Weights of a small transformer language model.
Architecture: RMSNorm before each block, tied embeddings, normalized queries and keys, capped logits.
Training: a variant of SOAP for these matrices, 225M tokens, 6870 steps.
Each number is 128 + 24 x the weight over its row's rms, rounded and kept within 0 to 255. Layers, rows and columns count from 0. Numbers have three digits each. The size before them is the row's rms in percent of the matrix's.

# up: layer 2 MLP up, 1024x256, rms 0.151, rows 200-299, columns 0-63
# down: layer 2 MLP down (transposed), 1024x256, rms 0.148, rows 200-299, columns 0-63
up200 104:090155123151141160170167112148109092168118113158191141136109129117091085121121117128117157124087117134139143099114117115090124091155158104077142148133114137108110155138132120093151148142126129
down200 108:140113125094114132141100163198141111140115137079123146107138131113131152096143111117107174137150093123148173113146152116128118155088112115116137132132086115155133124154115108108115136160126154
up201 107:138145103121130160120133122101100156093147139126115122152082112129111111147120133119118099128124124157122104077132123115110132094143136137152135104090138133151098154079126154128119132102137176
down201 103:150109106164150101150106118126148146115146157162184143158128106126147142114124152120133139128141091107099098132100152104137114152095127162112141156094146153139149115111165093125126155139143151
up202 107:143101103163139124118098119134162164181111166120148128141117120130084111157128146128151121140132143185145139132101096142102132165121129130135166113161120118126159110109153109116125118122125106
down202 109:124158119114121115132074131114130140125139137129126152178135160139124147118135092129140131133120114136123106114133177133095107122162095131127181122128114096114117137096112156137136199167118135
up203 108:132109108117167087123135097155104143153121096087107120150146068166147122152143123114112130114114163133134080156142130075123141123112155139155127167081106111150130140137107148145139126114100086
down203 107:154083112117113116128105118126111133159079155119109123115121122126133056156118112126154128136141153128137156140135142101123066166142190136109129136147099106153176157173081120108159114089101156
up204 118:111140162176165104147103132172122081117096102193124111168116115123136139132128095164116110126112123154160145116131116102167157102147118152104139143142083154127090158117144108143099125072129138
down204 114:147159122130163129115148094136088138103168125143137137137061118134131113151124125125113141143141138169114143159113102120178144125133173128092092137088137114129143149147108166151155078136135109
up205 109:144118154115133102139153164150133117140151140113107084156139097120137110155110139140150130150113144116113148094145167154091127084144110129125088154099092143155104141091139151095138127126093064
down205 106:118172092105109133149126123122149126181082117116155150107109112124141144130120169138141148137128120151107145146154129113119155103105096109155168110145134102120096209126136122137127137149130147
up206 029:114114124112150129091127108092136166131134108098107141149084094118154110125114141086126138134081067155126136155138128104165150138140155158143122144118131123124119137098120123116119092133126120
down206 024:122186116131138143157116106124124090123128123131152144158102143108204156165110199130124153126124133077123165107132153130140111140155125100115151185149077117113123131166159111082137057118152128
up207 031:137116153152175135102146148102106173136153111074104101135088104189123143134139101117087101182091154121134103141122134145132129151145118130145109131168067133128102092159156134129114113135116117
down207 025:126125160099102167163094116101093135141135127147139105125126129093145133126111140115148136084156061157146163142131153139108136108090222105151139113102115148133109138162103110133165138166094138
up208 107:116107146124150132100192105130158105176102087135114083143144099115132106120142150110109089154112104126107117146127096117129122120139160111115104126134122112134164135126141148133119177106151096
down208 109:153127111078143135141136125126091115116123139157158114149156163136139105140091133121101141112160120118144147149130155125149099117118152113112098156114148120157122157134118097129144176117151121
up209 105:141105132079116156090153124118179100134134074194101096176154133122071115124148155126118115134121094113108062139154140076058122134118102159168147127174144144141133133138124139155109147126099083
down209 107:144120142143109121195107100110136107108133123134145154143114096147107161105086116128145104185139118123162141148127125113130117139089165127114101133071181134121128089120130110116183110133082127
up210 116:156127116153125141142159139143114104134097088135103113129133156140142125190137122123120135067110152123107121145099089152170166115180137116107147095133118142098155133145168137181141136135151115
down210 108:113133149115145149105158123112115095088156143160141070092102137101154138120132096135128153133149124121146139140093131116126158165143117099091131129116119128102120097141125113157112070132139130
up211 096:096105153114090150114131163176104101134113133117158190123147127143113084113111124139102115112148125121147080133116097142152134098127100165109125148131071148156154120114141113110142147120142138
down211 098:097131135120094105144108121078104107127127134119103162122110158130152107093173096193116120174158086112084113141132129132097075114093160109111123141143078111150124116149112114139126093134134164
up212 109:083104131111124105101108143108129171146079130099091140143131120096093159150142092123101156184119176126171128099150086135115124108111113101131086158113117136137120105114115135165122142134112132
down212 109:135153087170098123140129126109106137099159096131117111113105165152139133109107158086129128164116127102140110116087131174104128122116129109146148109130087179130121141164112111133106144142191118
up213 102:128131116098129149156134127143146134072121116106118117173119096142146124168163118108112109148131134152140115091171123105142132128154136133101100152119126128126120179127125110141124131182124089
down213 106:131123128107155156134136105080161096109115159103132114122187125115146150152092181153139160142122098203110135094106145138135126117144151130117109136117124096112106156104104131135127128122093157
up214 097:175115128128115122098143115140128119128134148123060204105129149107153133126161136124123119147135149076140125121113127115141138099092142129148131134140063128143139119110132138138144123105140082
down214 105:097076150143162140132127138116102145133172170148118144118150130134171137100148095113182131133083125080155158143100172128111100121102132131104102124156147137123150144138110140097140135122125139
up215 041:142166108178132115140144084137105125137131109115121106073129152105127114152117125148136172123116145164107104135100112134143168125139124113156101082148125140133151130114158143131120128131128124
down215 048:126109132148105166094130138113065125148157104121169133123125127162082144131151136174147209133133080124134133165183162108128179129114110115083159169099143139120128161140125123142138109133165132
up216 109:122132133098124133119116078145125122155116138138099151163118133147123119140137121124114152147118118155125121131147152144125134163067159129160150148138198164106084127085097159192129126129101135
down216 098:110075105146151118159102058099106116126161098109158144125158148118122148127148189139151115132124113140112155121122110122116098135140131150125139143122108106111120118119124088110111130182108147
up217 058:115134150134136119144132099139144161096126093066088154112148136121113140141148149068091186145092117142111083108107122134149112136183189088153140132165139143116127108118145118110145117120143105
down217 062:125102134157160104118116137137146115161150146057126095148113054120119148099135167156145148111127094132111108105105134145100093097115144142147100137174130103166127153157117142126088086156142076
up218 095:098144110080084140161162123146134142106111092119138120151099121100160117137167114130064071157110153148104089127155146102098124154089132138118136129134117129110123165161169074088114111115076138
down218 096:094144148118107096182153101124125110118077166138126113101135077084102090156112097157127111152163117104090136132121138160131115127125119138095104118125101170134114138157122105137144149119123187
up219 104:168130158102126142176085161182127132155133085155132149136113112093102120108119154102096162132131083135135166149122135114182107100147131120150122099137131131057150105170161173138128142093137111
down219 111:194143128113124123125106147139147126118103135163137133078102132060111126138130106137140125102142102149142141152155101109156084161141129143132143104161160132152144145099143136138106129162129103
up220 108:123097128089132168131104113131125162126159107063154077159142153113118105111113134112142161077064131124115153148121175128152137113087079127121154138161103141119121110141128137109082084089135110
down220 113:141141133136126117122145144116116139119130148143166146165093143114136142112137161125115142069113129138149143124162124146149146147186123128177149106180130102100147123124125143109108141130149109
up221 115:121115159130116094150155184143121095109113143106088116119131087165138174106125132158125158142160113149116110174116103133167159151112127105130132171138145099131100181117150126129108120129120109
down221 108:127135167135113103128078082130116109102136132173127129112178137068125128128135142110125090116148089095160168152157148149100123141142152141103144117128147112112092128109112155124103190099124130
up222 037:129170145121143106117082122155177154115128123130129049112106116145133142170145136104067127143125138138140078138137145142117148107108117139161140093124089114127153140117094118118137136123091117
down222 043:132090131129122145098113141150099088134127109140207129147114139112130165126117138151124172111110149050127136110131129140076132133141151128159128136142116092160141134130093131136123121159127124
up223 095:144135129141126161192109113154147131122117126082161106119151136107104123127141121069127123156089091155124124088141125155127135097122090151140141113112127117149125133071123186114114121152124117
down223 111:109103114138115105122100156159150104109137130100161129100101115099092122105114150089144155142134090128152151121159105095150094123091112106128156125118116118133145110167089098120129107132094140
up224 108:126118123129134137103084134132148131144132138109147151130100121141136135170137109128101181111087149136140150096164167158155147137124126097119135117126108152163161163134160164140144127118145118
down224 104:119106088121120101180155141160121143164095119111165142114159134117112121176130151146120111122139133140080193110157131113106132165124141108121156159135134167103153101124118081123130166123127163
up225 114:153071129133119096101141086120169137148139094149095111125084171090115109157133132130087140108138135108136104146112135168115101135120113110125135150130065157095131134114146177134157143109130101
down225 109:162090127097122119162119110140156141145129091149114135117119116088150138167143163127107128122096129128103156114092157147124128146098149134087131094114123160122105160132106148128124157110196156
up226 106:144144168126127157110114101144138123136143151159155102191123140136139130145101095141138105184099122098165125098118162111100141141119142091104134129144148132085111127131106128140157119137123105
down226 109:135107131152156130133138086152131116154128131162169160150104145165146134164153103112132106139133161124135148109136156126154114116153140113148080097110139113166098137123120142120126130137134145
up227 049:128156147122153111121138113110182162134151144109118124146197085130153107152127117125138137134089120133137102114160147128174147127111124112136109111129113124128166129133115138122069137082136130
down227 039:097121140145106132147133102100156121114071126117113153124122173153124116143114134146118138124144098161108122101124137137116151111108128130129114135143160144138138118122166116121113119121104185
up228 101:143082086109133123119157110126109078135147132102151116114102130139140134079132152151167100114138106085131145156113138142107137104146144087096141140142115144101078154129157117162140111119147089
down228 099:128104162106135129134144086161103100099135163099119135141125108127127129124111154125093166133126167115177159175144142150133126136137074141088158109112168120146162130133142160110091135179126158
up229 111:150162132131151167111169127128103146134110065095115124136141129117137190178123135167147113097132112146104095128144100094112121078145129116112129101182098113111169127146098129142160150170155155
down229 104:120105152110124101135128111143122104152099109117110148115176125143185131114146079140165108073100141117181176133120143182107112141116109159153157128115148151134155102124112137126114131098104093
up230 092:114086120168153152102105102135166170143140117075145123106152156152130166115102123182121134085112125131115126122131115103144168121164127116130112125141081134093120142131135112108140114160120115
down230 098:128160099108120129147088133154077091076104124147160168123117145108111130157115133124179134146155135175109120153137145156168135123100152131114113143135148117122119122130117145180139128137167098
up231 107:132112118146141120045148097104109152136118106106146048150123149130106137128110134158166121129112141134089121138139049121132084121099104159140149119150163181114133126146142116122101106125137117
down231 105:140090128125116153133114105153158118143124111132129144111109144141121130121147167164133185117121166149126135132120100140091104089095112113182105135121086156161115116105154130096108152132059136
up232 115:147124128112107099148117141129130098117101161103164109164116130124090159111134113168119102122118164096140150138116120140096153134128129130141161123111133157100102150095149102112144126131127133
down232 114:116188116124118131136169144138129140105192118147149123080155129155123132171134126133112164100147084119105130136130112112087123141090098154131118133099127155097089099113133117141110117145119119
up233 064:151137135134155108097125121118122154115153157089167123120101092150156127159155159140129139130115123066114145156094167105177134155145105142138131133108101133075089146149091130138116098144153083
down233 063:108133097149144139129124132089107153134128120138124133132188105140124098115128134138168161126153076148117105099152171068127158108115133121144121139137083161145114110121157124092133119112158113
up234 113:082140096114111126119120116123161124117110123118148111127139121097107168153158114126098141111119143140141108136110082075132135132190149112123104076144172132128150170112087121119094160156119098
down234 114:164098155140142151106146109100117166144101169143112131129147118129123111102125097125202136154124133103162149139130107175060146093096157136135159103107118162160130149124146119125120161101124142
up235 107:093151128171135182145128146155129084124146133116108119072147132152131157111108119147110136102160126098160112133132095097176091143134134110145156103114104125175093147097155128146134156129121162
down235 106:115121131124151108165110094093098139146155110139167135111144143125169152093129118152164141120155155111118157112182150135091129155110156122167154147110129161145106111091130113074164144151081152
up236 105:141136122170176108083117137102144165126134126103145110143124119131129134080140134115145158108154122163136142162142056170137124129131112150099095152098082087106093183132152118128123117119148167
down236 098:102152110121161107144126112109109097133117167140102189116124113104151136131181131135130116103154108115085154122132126150098124134136112112117166144172087102106138138130144137138129125130094179
up237 106:175114105109124138127099160126096133116145131116129103122138056126089162170126116127125136136117172142137135122180136111125133140110131170105154096127146176124106088114154137156122132088139117
down237 101:138120096154140158083115107176106162120108147125154136120119134092156104099119125094165129100095104109160138136103105073112119113095095122157149112128103141150142121087143101145149119121082138
up238 045:090143128149147123087122125156144157109170139146100144101124145152075101108144123084100097114100153103163097135125144132129145144114124174159149091133127169122097151137091129112185132099097113
down238 055:127129097124141167134094138139133127188159134163150113119120098130109136113166137155139132129150139145121099175106130119127130172157099128133093134132162158117151113095131117067114148165098155
up239 054:119140133144136148126133121138180137114118166133135148131103142157152117095146122122101148114128119157135127123122076105182166152110155102118090123109133124110148113131150123176102135085112137
down239 076:105118160090128151113144113162124133096130114115132110109161150113126117133131146148181122040110142094133153135153115129125150121171140168100127107106065146125116086124123134142112112123153127
up240 113:141109126094148115134135151122164113118167099062096105100121150145128172086157138140090130119083102110125124116125135145111105142130153126114119071147123130129117146124116161141120156081134112
down240 122:121084098136155112145157112119114123101148117132139130113110150156094106185164163133110138127160108123133128120142155131105123112139117137104120127178129124135123155141112121094118133175142142
up241 122:133107100125102161185163084140088121132109105109107097141101092156125164131105124129126142150132082153132134119155130108138116099096149168111141120096119129143121131153097117100134135097146192
down241 113:151147068093154143118151075102138110118110101138146143147126126147132154165092104112171159151103155123093127128151153104117147119076107123149101109121132138128107138113130101137084108146192177
up242 107:161117138117102148088091135122155186140140059125115114137143145123167116177114135125137125137104114111134101097119122109145146144113127125178120129142132158123163130142108183181122092151149119
down242 111:077116149103076106129161140100099057126131122158111151079135146114131161147132101146136086061108137163097109134122142187099152131095110140129122095147097184095171085148147147141088117114125108
up243 100:160093141121149118126154142099120158122140124129157142130084130112140159153143120146116143152148123128204151106134125104112098136135111123148135124113123123150172171181117093114151134103162129
down243 113:133090091097136155126130126125083160135113145104124107130086124107134091099080151127150117099154148126115147108122145128104113152142142130094133122125097111145143148098134128095094137132130127
up244 114:165116156121125133132150126161144091099137138152181124126109126131138163111098138100118143138152135111123145124104125133164159147152159103087157073155144090111123114118134108101151100106083163
down244 113:117125094116147125134113114153142100144107105129166042116149147118118136147110176128163107145126174149123107159143128175125125144102139110172119139150148098150132096092122136120101127135093105
up245 041:140119153161124119138153119134134105151168121143087112133114074128141174133108143132079151158147136136155099141120123104164145110164070116119156120162134157112084124133123116138113109126131129
down245 047:127128176058147133125146158131127146128121128140145120106115106094174118124142139118171104109179126153105116153146137151121150123135113093113151176095139153194145176144105113113115141174124127
up246 092:121158125115107132162115112073143153118126147114132155093123185170149105129126125135117131134116123089186090110143090078139150123165129145172148107126142175140142106120093150140130164112153079
down246 101:146153131111066137130075121151106126086174148142124103120118151134123128153130148132124134116118099144130121122151108087112120104127140142105153134164089082128125120114109149133110155123155128
up247 107:129118098121158174110121139124103090138151144148161109133136102116123147097156102121114098108135112129131149123095150105132131166155083093114137125150136098121046112168164115155091120095098119
down247 100:112159135148138085121128124113101129178105111144133126157125165148126132127127125113136142102172121178109111165136119153163109116134114186133131138126113151143109143151153140083133094144130153
up248 110:134080128146147169100128127149154151120156125140118128132160122119100117103116092093107131161130091114087135091087100164126153125119126130158137122123119118181128105165138115116140129161161157
down248 113:143119135127192130121134122111182128125142132131126142108103109108136124109138148088171132169108114131160173134119116129109092131117149124106135145139125106129155104161117113140103134165128143
up249 103:124131144072141112093136124127122141133109123152156132127193114154135116083120105136103132115127128118145131107137147129114111104136110130172163104141114145094147152135103187149169119112161130
down249 102:113053167155103115126116108167104139100146147127147161131145124153091170168098110085157141118181119115116126112141121112103144136086110122104153121087100136124120122155107187117162133137125144
up250 112:169137092117131139116128092155115078149171130168102119125096138105128135133081104109096077152112133124094114144104143112112139164131081123101122119116129127112118135158137147142174097117141122
down250 113:134127147133111109119120124185132109145182136128115068158133106139174145140123152112086143103098105134113136127106128126077141087145146142112129152100132130090182117123177088107128142165118153
up251 104:131117126089141114076069080149131111121111130145113122129166142106123129140126124129109141157122140139128132114114137147116172112122136136140159099125116117103137074106111138121113132119120127
down251 105:147079156122126135159097087166133096136106103137152124086120153092128141122149104113150100171134161164141135154118113147111127145106144118113170137154131113127157086092106125121123120119112120
up252 116:133097120135119171134128165129129103096133166137118102115112104133101129117110178136143142123120138106160146115127167106162149167150129113141141135141144161123138125133148125119156144124137129
down252 105:123102115112152128093101093076108180123113129113138122096159110110121121096183155129189124147126167099134134176114085135147132077132128124129131098117167093134115140116157117141135133142109128
up253 126:148145137181159125100098106075124125090157112129080098097082122090144116144139120143132122110106093119163151108152150182134130180052120090107149123131116141125116135131097128148113124093161144
down253 116:177126143099116151148110124094130104149091124157108186134144158172106161125134126165179134088158138116090158165111171123094124113096116111112114131141131151123138115145162152139139119153138158
up254 101:096154114105154093125100092146148174106095097128146097108120098128161147141117155113120121127094130129105100064103119134146127119151130154114100150150109123117195128184109118140101110104153077
down254 107:068109150171151137103153145159150154125117132150152107112106143137121136152082135091148156083148101124136114124113142137086090090100131134089147102109102122162141142148140113122125123093117127
up255 034:145160089097123146038131143132112174130118147071101081117134129164099118151110132151145135118141122158133086141128099113125158097115175110116104134135094111083116167101141133142083100138149123
down255 028:181136169121103124148149162141103130151150154123109162106135106142121114075159098129104133128142136128089118126138135093132124163129146119120141115122120134148150097130135099125160158138106155
up256 092:106145126134123159121121151082133156152116152095151095061163121133071119130117146181120183139110145140157105122122125124141120144111096120116148140110119163140151101144130098118117120103134113
down256 095:122105151130109114149123135112125114128114162115133119131138167138163152128133155112121068155108113149123148092092133083155140133127089129170116180151107085195108111074111099148113122132120111
up257 119:132146100103131162147149116120128155102117116147156106156144111118143122154120154092172126113139156147135122124142135097127173108155140152120131129157117141129146121138122102122088147139162127
down257 115:133112122143158123156123153135154149148125105125128106096114139124134157103142133167086119128149089155097168084115109106141129147137115111097106157100129125158141107101108127080116146152088129
up258 034:112142139127114115106167125158120149105146106128143155158123113114070136133130138128129132138105131124162133124143119105187163152150205126146126122127084152080106145141132148123100121150118127
down258 039:104142142107115148127132166141102123108099147154100158128117179100156107121105056131139155109106130121154093127106176120190144148115133086117132145125134117150145142117123098147146158095164127
up259 115:088094140140126133099130145114104116141149147105138122101149145171125132167121131125128114110131108161152111114122100136129136093094120115125137111108088170103094154140087093129092134149117126
down259 115:139111119147128109081129094110167159088144115059144095126133128140149113150125134134112095120111164127120169147131089168136109132117135132162089092169135137118149144126118128124142138128113145
up260 106:171158117096157134156124099085120103155119107112114111167131143109160132127110128119073163121132103150120147109138073158136099109126118126177097106116091099111155088132169125156101109091137108
down260 108:154135100099129148157139170122097121104083104137084166139121136117151158113096124154120140149145137107101152163146128136101059138074106132150131137149105131087161114103152124149095164123140115
up261 099:139116100145133138132128129116155111113168109142091138105188123151156142126092113131147109108097134122134113112152101116115119160124139145172185124143127097172120097197126131121130125102107107
down261 102:122122118152114111161090093097070116118117161129123122142119078095092106098104106116125129108118136127140193154154134137081133149107137121131100116113187154153103163126159083179122190152115178
up262 118:116199133138145111148145111118147114135093100159121136138117141132144115127095150124097153069157126104127163133147099138138133143166123090110099120125107146113144145160099125136145158138053141
down262 119:152162151137113131123156121065107114154149142130137132107088110107123128096077150135122094076096131149124134128149114141130085124121124094078164108102147124121113142125136157142166135097103110
up263 026:125123118120098122132113176153127131100106147118118114162132122126116129148151123118095129178083098108132118160112093134122156121189106171161121117145124118174075127113151116141131115070084118
down263 015:126088131131108150115134121123097164108148079136157118115148126131121165108122145167121093153119147134131192102137147136119131102105096125063124139120121131122157169104150160123132149144141155
up264 031:077104096141130148127104082118170151143121145096100143120121083098122106109111118065104139099124114166138081132134138132149105157162113132144143127163105149109153127119129120110150128085128126
down264 030:154135141142104116141118094128124141090099114133116084124112137101141132129120174119157109119111131138100152134133120139171134149104158145126109129131093153114125170145182138129125128147159102
up265 101:121121090100063093154114093141139118164116146147134100133103127155158116128132130139140172179127091138159116131122159141074130121096148117119135144099168155151095110130102103134121142156102110
down265 106:125096149111136122120086136154112149173118112134090140133163155149071096109097137126130143076149124137129141123134098149120080068090149171135092153136173123149121131104131134168144101129149142
up266 104:132130116148068147141134103175182145153130121129097124090126117157110151129121117133093132107126170108090136103101132073180125122172124156125138168143116131136135096148164136135114102137148116
down266 108:101117147081067142144103109154103105103130137153143141140118126135159152123106134122130097130131166127094153121115179115115101111157152122123141170119157066142140114123124099131137122094104113
up267 040:121096156101160156145156136120140156118141162106106128146091111114098113121128108111058142097113114120111100146152100119150177114116103128164129118131131121154146177135135097163112130138133146
down267 040:080148083110121099123117150109094139145127099127094175164124161147148121110150142145108133117143094135127134080147112122122148180145164153100153161139120081137119126140107118121143175134121137
up268 098:137113128121113190128097130101191114121161114087126147115089150125139099137151121101094113126078065142094036119125106123154094102123107146087121129120112174129132092100160143141133091135137122
down268 100:126112127112097115136108115132106124092111133140080169114136095127125130109157144124110135146160120137113148089146156126159147130104087140126156142129130154140170134113166104143152108100165130
up269 104:121117123152097135074113115143122098160143127110103116109137117125133093179099125116123075128138128141095135126074123108131129081142144139105152161122095160088126166137146086126137100141138084
down269 103:109128162163129100114142123114144109147148133119140125160098092129137160130160115127134150108149123156157106147121099123137141118142103134143126113127128077105158110134117119113129127179146153
up270 106:104135159124128098083133146137125124115181179090152093136154153149131145073110149127132199117144131090144118162142154103171139124139136127113138090142106163090131127162140132105140144077075127
down270 107:128122106179126125115147099135098139146147125119159109114138109121151169138157168114113110118186125100140130135108138141141108121122124119110145134096124121111152090111090146116123113165144147
up271 087:115111171113130078121156131135140156126154132139116124115101134141120122112141134117081122118106157113121121107141107098168135084181078103108133170124085132125157132125084158142104195138136095
down271 095:143109123112123100177131108129142151132160076114111164188157138108151140157133147105172106123158122127138142084097109159073103139137080140154143172120150127129108114134145099064138125128148139
up272 122:135167114154073134118147116135156104076140110121091172144086176125142152096123119133109141058138146108124109166164104167108148143152170136112124121159143155115126129121100120098127101119099112
down272 108:113136152111072150140095051145116113154156157140136127131142122092131121125141103109121111098156104127124163130112176088157113110115141090128107131157140091110157113101136088197120154127144135
up273 098:187132104105126118162106108116124120131147135149148129107107138105106087106130116112102120133113102125158117111103120095146135103141120149136155116124166161143142132166109129111079121139134145
down273 104:131107137120127059149133097098117119131143157125121157102135126125148167132152177125139131123129143101125152162138101086083118132101108143105140115167078128132150116129087141107102143128123154
up274 108:123120160140141122155093142110116123108111127092154113156103100156151112149108120133085111115100120148181097134128171116136121158099149097115096122098151155146171124127136116144111139134112080
down274 112:106099110139116172174129150134112123097138152137122087119132113165139160177129097138086106125164118104115160110139211107180131147126095095133122174107093163122126127152141148142106140148170099
up275 113:140155112082128134091135152138133129121120105098119173113113132133128097178097139115118132110139135120156112128151176158175128141102149116124214125134133161092161104126090154144138120119088144
down275 111:117132119103126049120122141116136126137154137131151162101112136130138156147152093094129120151088151138165122110101141145149140161117125150125114112131133139138179120173185137141122140139152152
up276 112:140123160144140141097125135142121118135139156122146134119125120175085121135131125141120122130125109120109178140118120124188163104138160133105120173122116079122110128119155145130121144106137143
down276 107:114137087105124141113128151121094110121120104149134133103104126112100125116168143116139083139130114125124152104128157094121163121094105162135099097143153106085115127120123107151137162126073158
up277 101:159098126120111088128097065167100119146143137106136130130106137106118147106138142108148105133082119132130125123135132113107120142142118114124121132100079167125139149108138133121134106122123096
down277 107:092092140156122130114137178114062100132119129104120141159133126110167150119169158086147136118141093187105124146140141134109144123131112156132145103132152167141169161119131141119128081158122167
up278 120:075120176098121130137126130140178119160131117114129120166117154123147136126120129099089104122082133106132115132075094109175111112111121131163120134120067203110150144152144156137125110131138114
down278 111:125157151111087132157154147124091122118091153124105120130161126107145124121159119147112104105112132134158133102157142127166144144138125135093128111136126144125151100145143138120154099116164126
up279 100:130154113118132096103112108121122148130165145106097144136100099104079114091160139126142072138123164141095125136153103131129084122142143116160106127108105157112102101114098127137136119107121126
down279 098:097111116141128126157147114131118100111132145113119138135140146108103132114103105098097152133097087132140141110105103100122099096095120119141098104113102117145165165107125178169131118129080137
up280 117:162134133091091151132109111122128130126160148122153104120122154169174119127113138095133118130126150154124153061135138141123120112160098135116138129124131142127079089055109150118095154148118135
down280 113:128141118101109089137086113137131123136162101115137165136141116133117108149098117140118099121143124135100150139147142152100111113159107122125108085126116127134138112113106195154133095087151123
up281 118:118113169134122152120133130154156098142120122105163123108149098131132116134153106129118119157138144142132107125139106107127133158106110115121142141163152136091142154155167146135115120160131140
down281 121:112137089141137061115140136126110124134110123069129144124074135111136135122104130134160126145150142113118142127138195130110127128081070121138110108140114161165134082162141129140153103120142159
up282 103:081131113076137124134099124130136138134112108144139141143151069098160142177153137090140110118117109186134138110141104159157128115084122094124132147107146145111153146139112141090123089093158139
down282 107:126113114143088120173151119154117098138115143131185092118142151121119113106130139155144094145111098085112137091103148161109145108086124113135140130088042101072145135151144114136119123127137139
up283 107:105091128119127114134159123118099152109131165082129129096109114123106128168117114126151176125162118134126072134106131142102136113134132099128160084159155136157127112074146143176130119117127152
down283 104:111171123133126125111142130167098112168102123143160138169131130122160103116133148131166112129165098130145146137115143098130068113150128117179108111119146115142112173101137109148131130114145138
up284 099:073126129124119155105146117145100082135053083171128096157132141144131111100127153123128131115180146123133117105142123165165162113128139134172132161151120125069134112121101178148117118089126158
down284 104:126133124150132108134172182159153143124106147140114143117148115146131149144105099133125116139130130109130170099124124109166111128156110122133120096146128169152135125139166119101109145097134147
up285 112:134079091122095130132107099113144129129124123105135147130120110134112115135142144144104120099112111157145102116144154100115152151109139109097153124121148107124154151120122103145115140125092110
down285 111:089096147142136141111120133125155086118155126141161110125111114155106106089120147097155121106140150101138150106102160134171111126132112106155134136155140152102163138114123091134106123133123171
up286 110:130120109137121146129138113131117084125153166156077110134127141163144103140118166105138148158123158110134139154131153133144136101136112123096130130171166114134155135121103123142144100113116163
down286 105:100098145142088118130115145157111111093111115121105147092123100119138159147159096079130131155118101107115177120153110161125120122132065100120161125119140110110141137122138125092124112137125140
up287 115:103095148150097104142105126123125136145097111144085124157153179120116200109091180148134135135152143143111135141145144147156111110064139133104150126148084109114095177121093182113107116143108132
down287 111:120121156120111168081104134113094109123100110135094150153158173117135155119128091091132099120127117141100110107148143109101127091090149162106124093140122101113098110115117142106137132115113095
up288 118:130085109132144143128133126108157117146138153112138129146143134136092085156093132092167144073094136124127126144140123123142178135096080092135154145165126164136143170116126146115107135125157141
down288 116:135121091127139142151119114106111163098119136074177138121130193142168095169145137099173124141167107146094167136103126092123121156129131103124116133158104158141105158100103112123096116142113149
up289 110:150126161108138134143144100137137162116112146184119150156080147152098121131172128146101123130094158128094105112107093118132157104122150129124090106096151128103132130114120148095112062158163150
down289 104:118122149155131055150114153142094152135120121154131148127127141146175119128134125135127082115196107114143170153125133075179118097078125127144110164122138114158133101106140120122128115143133135
up290 127:087134111164130170091176130118088086141126146101157127143123124137183145087130136109084144134131150145098130145123091148148111078109187141141133152151120160175059152133139161144142146137110175
down290 118:148107115167145121140136186086100102114133120113115127155150138193166132130123125114137162103169118132111160115101145096110123140125130121135147155142125131111130166136170119183140130143119116
up291 060:193117104111116191114117099082106160145136140138191121120137161152125122110152128131132176160124097108113127106127156126154163116124144117129113103116124169132107128128113131096131143116127147
down291 071:101128118123139143142150131152134116157130145132114120069125133121108128140158135122135133133131123110124107138126091133144190128139161173097143155128113103149140099135091068164136137114097145
up292 105:113080157121149094121129164177157115126133101191047158108146124188123121126112111122133135153128114155122101114162123118147156128139170183149166100103127142126164165182133136105134119112126120
down292 098:123121128111123142106180109098161120164122176072130103138126104112111147107154151082113136108126125133148199112139099114157157097098082165133106153098158123118137138108153112133111124109083090
up293 115:150165133128131134120148116082111164142131121089115109134116143138140123132156079136125122172101156101129107119099125158092187088174093085147139170066152152155135123121159135136164091135117150
down293 108:110110131147134147146134144138132119102155096116129102145072118095113117123147089153113124062104133097135141153113166105100102141109150189116114136068146159160182116103147139127135114121129113
up294 042:174145127137150129078171086111152152144142130076129110135099097116129124157134159116111129153102143123137106124115134156138123108116151139116076117136106166145099158129168100137102121144168068
down294 047:151160183110089131116132111179139087151104131132099102147116143149147148137144176113117104159141136126153078137125153131117129099105117092078105148104143132081141113138165139093154158109144121
up295 109:161154134099115168099136111116146124127155117063178134200080122126115154141100124101122136067146138130173157106146147138136099121104171078164156143138098139151115148126139114161146138112125150
down295 106:121147136108098123179126158151104169156114096110130091139130121152131137121127099120135090143114102149099121111134130145154169149132106137084105147108107138139127120136136134128127167140148171
up296 053:179127109130124119123153113096153135116105093120105172136142062159098138129126115092082146153110139136130107112127086125118138126147150081163132138143098124137160136185151101148130129119129109
down296 058:134123147147100139133105150147164152141133095107137134124138123090146132151098115141121111098160105174092166128122102122141131142103104109099146132123133097114090091127151090111130098143070153
up297 117:154146101139164092147188113139115128140185147122143118139170139138138105139135152146123166156124110086129133130110131116130112091181184127158140112122102189137125102109157116123135153131089163
down297 116:098109061126137156108125152142115135141110110139147072127160126119142123088144184132107149125132099145113103145153086138066123137097099100112096123089119107144149119150106089126130075150149138
up298 093:130142122175110137144090127103158157142119140132135156152188162160114138144130093088125113153152084131173093138135145137136126099137136126137120120110131138123081108136145133117117087098113162
down298 100:128121112163129178144102109135114124122130156138148137149105159130128139138074138106122148115118117142186149120147156121106114144112120118121134128134119115083168109105114112118143086161083119
up299 039:136192151119143133101173118149092141105117105164101140139131102178116111144156168125122176112107126140134083102125157098166127144148125128100079113136103118088093158124118114088101119119112092
down299 037:123100107150132101113073122128153139118075130130124119174108143066139125123117138145102116138109119097118150136112152115130108144186143118108127153112115080129137107157092115140147149082128121